{
  "num_hidden_layers": 14,
  "hidden_size": 128,
  "num_attention_heads": 3,
  "num_key_value_heads": 1,
  "head_dim": 32,
  "intermediate_size": 320,
  "vocab_size": 8192,
  "hidden_act": "swiglu",
  "norm": "rmsnorm",
  "norm_place": "pre",
  "norm_eps": 1e-06,
  "positions": "rope",
  "rope_theta": 10000.0,
  "rope_fraction": 0.25,
  "qk_norm": false,
  "attn_scale": 0.177,
  "bias": "qkv",
  "tie_word_embeddings": true,
  "parallel_block": false,
  "init": "uniform",
  "init_std_qkv": 0.0532,
  "init_std_o": 0.0116,
  "init_std_up": 0.0532,
  "init_std_down": 0.00636,
  "init_out_by_depth": true,
  "optimizer": "soap_variant",
  "learning_rate": 0.00516,
  "beta1": 0.95,
  "beta2": 0.99,
  "weight_decay": 0.087,
  "lr_head": 0.00666,
  "max_grad_norm": 0.5,
  "warmup_steps": 200,
  "schedule": "cos",
  "final_lr_fraction": 0.0,
  "batch_tokens": 32768,
  "max_seq_len": 256,
  "doc_mask": false,
  "train_tokens": 148800000,
  "max_steps": 4542,
  "dataset": "wikipedia_en"
}
Each number is 200 + 20 x the weight over its row's rms, rounded and kept within 0 to 999. Layers, rows and columns count from 0. The size before them is the row's rms in percent of the matrix's.

# layer 11 MLP down, 128x320, rms 0.168, rows 105-127, columns 160-319
095,190,218,192,201,201,222,245,215,212,197,210,160,192,181,199,190,162,192,144,178,183,244,211,197,182,194,201,236,220,190,211,170,202,184,190,248,209,204,224,201,198,256,206,210,208,218,199,206,179,186,236,196,201,209,185,208,194,227,196,183,178,184,232,197,213,171,167,171,201,220,202,200,242,208,191,203,192,204,209,210,218,189,210,189,172,201,223,198,189,202,166,196,233,196,247,186,194,227,220,204,195,167,206,182,190,164,182,160,226,226,214,220,202,212,194,205,222,205,202,166,211,188,204,194,199,194,216,206,194,209,183,183,187,209,237,242,171,193,209,205,197,192,218,206,179,188,196,192,192,162,220,229,166,205,180,194,208,227,219,178
101,201,220,236,148,172,241,185,211,192,210,215,222,246,211,201,216,218,175,235,174,213,183,167,176,208,198,209,196,219,196,173,204,205,229,187,202,207,195,186,198,178,219,176,211,198,212,178,184,173,193,206,189,193,208,213,224,183,210,194,189,197,205,189,173,201,181,211,202,178,210,207,190,211,219,191,200,195,205,212,211,208,198,189,177,221,194,209,144,175,209,219,210,197,218,215,198,197,171,235,179,184,213,189,177,222,218,224,173,187,174,198,196,203,189,224,210,223,205,164,219,213,187,215,180,213,174,169,215,194,162,227,204,227,231,208,213,212,205,188,199,187,177,196,185,195,178,217,205,188,210,183,216,144,172,197,177,218,242,216,176
088,183,227,203,211,214,195,213,230,181,197,215,228,193,196,192,187,214,186,199,169,206,166,182,238,173,200,202,182,197,199,226,200,219,225,220,222,222,205,241,188,173,152,188,217,228,223,215,221,183,213,198,206,202,180,175,175,245,178,198,207,192,218,195,241,193,198,188,226,210,175,237,247,192,206,211,157,214,187,199,218,228,200,199,198,219,249,210,213,219,217,198,179,197,180,186,178,187,223,212,209,166,200,141,240,234,157,221,214,191,203,187,222,185,203,192,196,215,186,193,223,195,180,196,180,226,190,208,203,213,198,160,202,220,218,212,193,218,201,200,189,159,199,203,210,220,188,191,209,192,244,180,214,226,188,213,198,205,231,229,180
096,229,216,174,218,196,216,197,161,198,227,190,202,180,211,205,225,197,194,183,192,199,190,227,178,230,219,209,192,176,170,183,203,221,205,209,161,203,210,225,191,220,218,213,192,184,209,210,196,222,173,216,190,224,192,212,208,182,222,189,141,176,218,225,158,170,210,183,188,196,184,187,185,208,198,190,176,198,218,187,204,163,211,215,207,232,187,216,210,180,178,191,195,195,138,221,198,213,207,182,176,209,202,209,211,184,176,211,201,157,211,222,222,206,195,213,203,180,236,162,213,232,202,159,189,187,182,243,204,226,192,197,139,160,177,197,220,213,237,232,223,200,212,222,182,209,219,211,227,196,210,205,203,207,219,194,220,232,237,261,178
089,178,265,198,187,173,221,203,216,182,198,199,204,182,202,187,198,230,225,166,193,198,238,203,209,174,187,229,214,223,189,190,187,234,188,243,215,218,201,207,179,196,213,221,203,209,212,194,198,175,201,201,211,201,149,226,149,210,180,193,222,247,228,202,205,186,193,189,184,207,159,183,229,203,200,199,187,207,165,226,137,239,218,183,193,178,182,216,196,219,224,199,170,189,221,213,198,187,208,219,181,193,209,169,186,183,166,168,216,190,189,174,200,203,217,223,186,210,201,212,178,214,170,216,208,225,191,165,214,206,206,204,195,208,199,182,225,157,228,200,182,212,206,228,185,213,183,175,214,220,216,219,205,190,221,199,198,188,196,215,202
093,175,201,196,229,215,202,190,186,186,241,184,183,203,170,226,227,209,212,234,194,236,196,194,236,193,207,209,210,189,176,191,227,197,210,199,198,187,212,199,218,240,188,200,238,213,192,166,199,175,247,196,219,203,186,271,177,180,202,219,195,184,172,210,219,224,191,209,183,168,213,170,178,189,170,190,182,230,204,196,201,231,226,192,188,207,197,177,168,221,221,194,208,212,200,213,194,194,185,199,201,208,180,224,200,159,223,200,186,223,213,227,188,193,218,202,189,209,201,205,223,237,167,213,215,217,206,201,160,232,174,185,195,206,164,254,207,182,189,174,221,184,169,247,193,227,194,192,185,197,177,165,217,218,171,234,198,217,186,214,211
100,187,215,177,224,170,229,195,215,180,188,176,205,182,243,175,203,160,176,149,232,214,229,179,187,192,245,201,223,238,240,205,196,177,228,225,176,204,166,194,218,182,193,190,162,191,164,195,189,194,204,214,212,210,238,196,229,202,207,201,190,219,202,210,207,191,213,168,212,199,180,188,217,204,197,179,208,217,183,182,234,241,203,198,179,196,216,192,182,219,213,188,243,210,194,203,183,180,185,191,214,195,174,224,195,207,162,218,209,198,191,139,166,226,164,198,194,168,214,191,203,205,244,223,242,209,191,211,206,214,143,184,229,223,170,173,214,215,193,197,182,224,199,193,173,205,190,171,197,175,268,203,215,207,205,202,211,166,183,203,177
091,201,229,224,203,201,241,222,170,220,162,213,195,204,221,182,193,200,213,167,236,193,220,210,183,216,177,179,200,183,231,218,220,207,214,178,193,178,215,200,209,226,204,163,172,190,196,209,194,197,200,199,170,200,225,196,215,182,209,210,185,194,209,188,199,190,167,193,205,207,182,186,192,197,210,183,220,189,209,178,173,205,211,207,204,209,181,204,205,173,247,131,223,190,238,185,170,193,222,163,213,204,210,192,187,218,239,217,199,230,207,170,199,196,216,157,202,198,244,201,209,205,180,163,192,217,215,196,223,190,207,155,202,160,194,210,230,210,193,182,212,205,178,215,186,238,191,185,202,175,184,174,182,195,198,206,222,188,205,178,191
105,199,215,180,199,192,218,211,194,195,229,187,237,206,231,210,211,218,217,237,195,206,205,198,166,166,207,186,182,173,213,194,236,197,203,227,188,168,217,193,199,208,214,189,178,205,185,236,173,210,211,237,151,208,206,210,179,200,195,168,195,214,197,228,182,167,251,243,222,208,204,209,196,189,209,186,214,191,164,220,184,172,167,205,208,214,226,200,232,187,196,181,216,191,192,208,198,199,186,214,178,200,177,193,207,205,182,217,210,155,222,254,252,197,209,159,187,184,210,208,198,179,207,201,210,194,205,219,221,189,208,190,185,184,176,177,188,183,221,191,202,220,187,187,207,210,226,169,222,228,213,205,206,222,157,221,216,246,176,198,184
095,188,199,201,236,194,213,185,205,189,217,212,218,226,212,203,187,186,216,185,185,202,204,201,197,226,236,223,214,185,239,185,175,219,210,215,212,226,194,199,190,247,232,191,192,218,204,203,168,202,181,201,177,218,192,189,184,191,205,237,228,239,177,199,213,190,180,200,174,240,172,220,211,182,171,221,185,220,186,212,178,225,157,209,209,203,217,184,212,209,174,174,178,190,203,183,175,212,217,150,232,196,220,165,173,197,189,237,215,185,156,221,223,204,173,202,214,209,213,185,194,222,225,186,189,171,181,198,254,196,189,191,195,213,190,196,213,210,190,208,213,209,232,227,193,203,212,222,191,202,207,219,213,235,195,206,202,156,218,203,239
092,222,168,220,185,194,227,158,224,253,215,221,163,179,188,198,205,221,195,224,206,203,232,181,195,202,187,205,204,173,237,209,176,215,223,207,150,205,228,208,181,184,191,179,202,222,221,203,187,170,204,207,132,199,202,171,222,186,185,199,213,186,208,173,209,214,225,185,234,185,201,209,189,204,194,188,211,217,208,201,188,175,238,179,180,203,216,206,178,215,180,220,217,202,178,185,229,214,207,210,227,230,171,201,236,211,149,201,177,189,184,208,205,196,187,224,193,180,163,211,163,194,200,224,201,187,192,195,172,238,226,215,202,190,175,177,203,197,235,189,222,182,187,207,219,202,214,211,191,209,202,177,182,193,210,197,235,184,217,208,223
102,234,199,177,213,210,203,190,202,148,215,195,229,176,212,223,215,230,184,170,177,220,163,191,196,202,163,171,182,193,185,200,190,228,213,209,196,191,225,174,192,199,237,202,208,139,210,195,188,206,182,197,208,241,217,209,228,201,207,236,197,175,170,201,208,163,182,185,182,183,211,200,229,203,204,189,190,196,195,196,204,201,236,174,182,176,202,217,180,196,239,200,182,191,193,203,209,186,187,246,168,212,233,264,195,190,220,172,209,187,180,193,215,212,202,218,189,149,205,199,169,211,204,257,218,202,163,205,170,214,218,184,226,193,229,213,160,202,165,207,197,210,203,189,175,216,210,218,186,166,190,166,177,184,191,196,241,195,192,182,212
094,163,196,182,225,199,233,194,158,193,193,239,189,198,191,215,224,185,211,194,201,231,186,195,192,175,175,196,210,184,226,175,174,221,214,160,218,208,229,170,181,209,226,243,186,196,177,183,175,193,211,187,186,189,206,208,263,208,207,219,183,221,227,207,175,202,200,186,207,189,168,195,226,172,202,212,227,204,207,172,218,203,182,144,193,237,197,217,187,186,192,150,210,197,163,184,205,214,226,191,195,194,209,199,208,223,196,206,207,203,198,234,212,227,216,177,181,200,204,208,212,203,197,185,206,201,206,210,216,165,195,210,228,173,228,216,211,230,183,206,203,176,206,222,207,204,180,181,235,192,219,217,186,192,173,199,156,173,214,191,198
100,169,214,193,199,228,196,220,224,192,221,191,206,228,200,225,232,190,218,188,193,170,187,216,184,214,192,183,253,170,206,200,208,208,196,173,170,210,199,205,198,219,213,197,179,229,193,194,190,206,191,233,199,203,190,187,194,208,179,193,214,226,201,219,215,189,212,219,241,167,207,167,221,199,204,223,179,163,194,196,179,206,201,209,189,184,189,219,196,201,220,187,216,224,201,200,229,173,212,187,216,191,202,237,211,198,199,219,186,205,199,192,228,182,203,163,159,185,224,223,215,237,217,218,181,220,260,235,212,189,206,234,229,235,171,217,165,227,189,162,186,175,192,170,183,194,164,186,198,199,186,198,211,195,199,201,215,215,190,205,228
109,194,231,197,201,203,205,142,235,219,191,202,204,207,173,219,182,170,178,213,225,210,200,216,217,183,220,247,204,219,210,193,221,216,204,171,177,219,200,192,202,157,167,205,210,193,193,160,220,223,219,222,211,201,173,188,199,233,190,182,177,202,195,202,200,176,164,194,201,212,198,229,213,219,163,193,186,218,211,189,225,225,165,178,202,208,212,169,197,213,223,202,215,216,203,209,189,207,201,227,219,177,186,218,209,161,187,216,201,220,200,148,199,212,239,218,231,175,243,204,201,186,199,191,216,214,212,242,212,218,201,225,178,201,238,212,197,227,237,203,195,201,214,214,194,223,192,190,203,213,179,204,200,198,191,195,213,184,158,230,245
094,170,204,211,217,209,190,195,200,218,234,212,220,189,203,209,186,197,183,214,159,183,146,195,239,210,219,196,239,226,177,199,235,212,196,177,192,209,170,230,216,160,198,229,211,201,193,209,198,147,192,216,198,208,196,218,195,208,209,190,194,200,182,190,208,205,164,218,220,220,195,190,194,190,199,218,187,203,218,219,230,186,178,191,219,182,237,165,168,166,184,214,210,207,200,218,188,184,199,178,208,212,205,206,183,170,216,166,230,166,221,198,192,201,210,187,163,201,196,176,186,192,149,188,200,192,193,174,182,225,190,178,202,201,187,183,197,222,154,217,177,194,194,184,184,220,182,221,205,219,197,198,203,178,239,221,168,217,257,217,235
099,222,201,185,181,206,175,176,214,166,193,187,198,203,171,201,200,209,196,190,151,204,189,223,174,235,179,193,209,202,162,195,234,198,202,181,195,167,205,193,220,188,193,191,203,222,207,221,189,204,213,189,180,222,185,190,202,218,216,166,247,214,187,160,196,211,223,222,200,239,204,175,199,182,207,192,183,220,152,182,194,201,203,173,180,204,207,194,204,202,206,172,175,157,226,177,164,201,230,204,195,193,171,171,200,194,196,174,202,202,229,209,193,199,186,202,172,192,192,207,208,196,178,178,163,189,237,217,197,204,205,190,196,195,223,190,211,206,235,155,206,192,199,191,192,214,202,202,180,212,195,214,217,209,224,213,209,227,190,190,200
097,203,200,192,182,210,199,179,217,201,211,233,200,215,210,186,211,224,206,182,202,169,212,140,200,185,194,190,196,196,220,200,205,213,228,193,196,171,182,222,192,207,216,190,198,192,216,206,247,211,167,201,207,211,180,210,201,221,198,218,196,198,184,169,235,191,210,192,184,241,160,203,218,213,214,159,233,205,216,217,161,200,195,203,162,162,197,179,211,213,172,182,203,190,187,181,190,184,210,216,177,255,171,215,216,177,174,203,197,204,191,195,175,193,205,235,177,222,188,181,197,214,189,243,195,189,198,167,209,198,184,167,217,191,199,202,211,194,204,218,152,261,213,187,181,184,178,236,206,197,216,174,183,220,151,171,205,212,213,203,166
099,182,207,234,207,218,212,196,219,228,195,226,228,199,193,224,174,223,197,240,185,186,179,213,198,216,222,178,195,214,156,205,208,161,163,228,205,179,180,212,221,200,221,206,195,141,156,224,230,201,213,245,224,193,206,197,210,204,225,202,187,204,196,157,210,197,186,204,194,212,154,207,178,196,204,193,227,236,209,220,170,180,197,206,226,211,206,175,203,163,205,207,191,212,243,188,242,198,205,226,164,193,186,213,208,199,192,183,207,189,195,200,208,197,205,217,198,205,230,209,182,227,193,157,168,231,212,188,201,232,181,223,206,197,195,196,166,247,191,201,219,215,228,230,210,201,176,216,192,189,203,181,190,221,224,174,207,207,192,192,164
093,213,194,203,222,217,197,197,229,227,255,220,212,207,214,196,224,268,225,192,218,187,173,201,199,202,208,220,205,207,223,189,214,207,215,196,187,191,193,195,193,198,220,193,187,194,195,228,200,165,179,201,170,200,183,235,196,176,228,229,197,181,215,203,209,208,205,216,227,174,161,198,224,232,200,209,198,246,222,214,177,226,204,220,202,207,216,203,186,229,172,157,210,243,177,184,206,209,169,186,216,186,191,245,218,225,207,195,204,148,218,182,194,205,198,214,198,211,240,187,179,219,195,207,175,210,223,168,243,178,175,210,195,181,228,193,215,192,213,212,197,214,176,193,227,200,201,198,189,214,182,206,202,185,230,239,212,182,190,195,179
099,213,235,191,205,202,227,179,174,194,221,234,172,240,208,212,195,214,170,179,202,224,211,183,189,197,210,182,187,169,199,216,212,197,180,198,215,190,203,220,236,204,224,194,163,186,214,226,174,189,201,237,201,215,195,239,162,195,165,207,163,199,185,212,202,225,211,182,163,178,176,193,174,217,205,211,200,189,206,223,227,212,193,193,204,166,171,214,246,148,189,204,233,192,218,224,186,164,176,177,199,200,227,246,215,211,203,229,187,174,184,226,224,222,233,186,208,194,175,212,196,170,187,180,180,209,202,222,181,195,166,196,194,219,208,193,191,179,194,185,193,180,195,193,211,204,197,163,224,182,208,187,176,166,193,202,165,206,219,215,178
095,173,192,217,203,168,211,216,203,226,211,188,189,200,232,190,241,202,180,180,201,209,196,216,222,186,183,207,201,219,247,217,165,206,213,182,182,189,201,202,212,201,204,149,233,200,212,229,218,179,196,227,199,217,176,198,213,202,221,195,216,198,195,194,207,191,226,181,188,198,202,207,175,196,182,170,210,197,221,229,222,196,230,210,233,145,213,205,211,186,189,216,213,201,205,221,200,213,199,198,229,196,223,159,197,214,167,224,192,170,192,214,217,203,189,189,195,164,185,209,183,212,228,213,209,161,235,215,248,185,200,204,199,181,166,189,217,180,183,186,212,176,203,164,226,195,227,218,164,209,184,199,200,207,198,182,211,211,182,201,182
093,174,169,220,162,185,179,195,176,204,197,176,225,197,222,165,202,194,167,189,177,203,188,185,174,190,190,210,185,144,213,194,247,165,164,216,228,204,197,217,208,210,206,193,181,196,188,250,219,188,189,199,229,218,215,213,195,203,259,187,220,170,187,223,193,222,192,209,211,162,214,199,189,179,193,171,212,194,175,204,232,170,189,209,194,168,218,193,226,217,202,174,217,202,187,201,199,219,213,198,176,183,209,223,220,179,184,238,228,201,190,242,237,202,164,182,191,180,220,188,200,193,234,192,181,208,220,185,207,169,208,192,180,194,191,198,201,222,203,223,211,185,223,182,220,202,217,207,182,205,221,227,221,203,212,237,204,197,190,196,204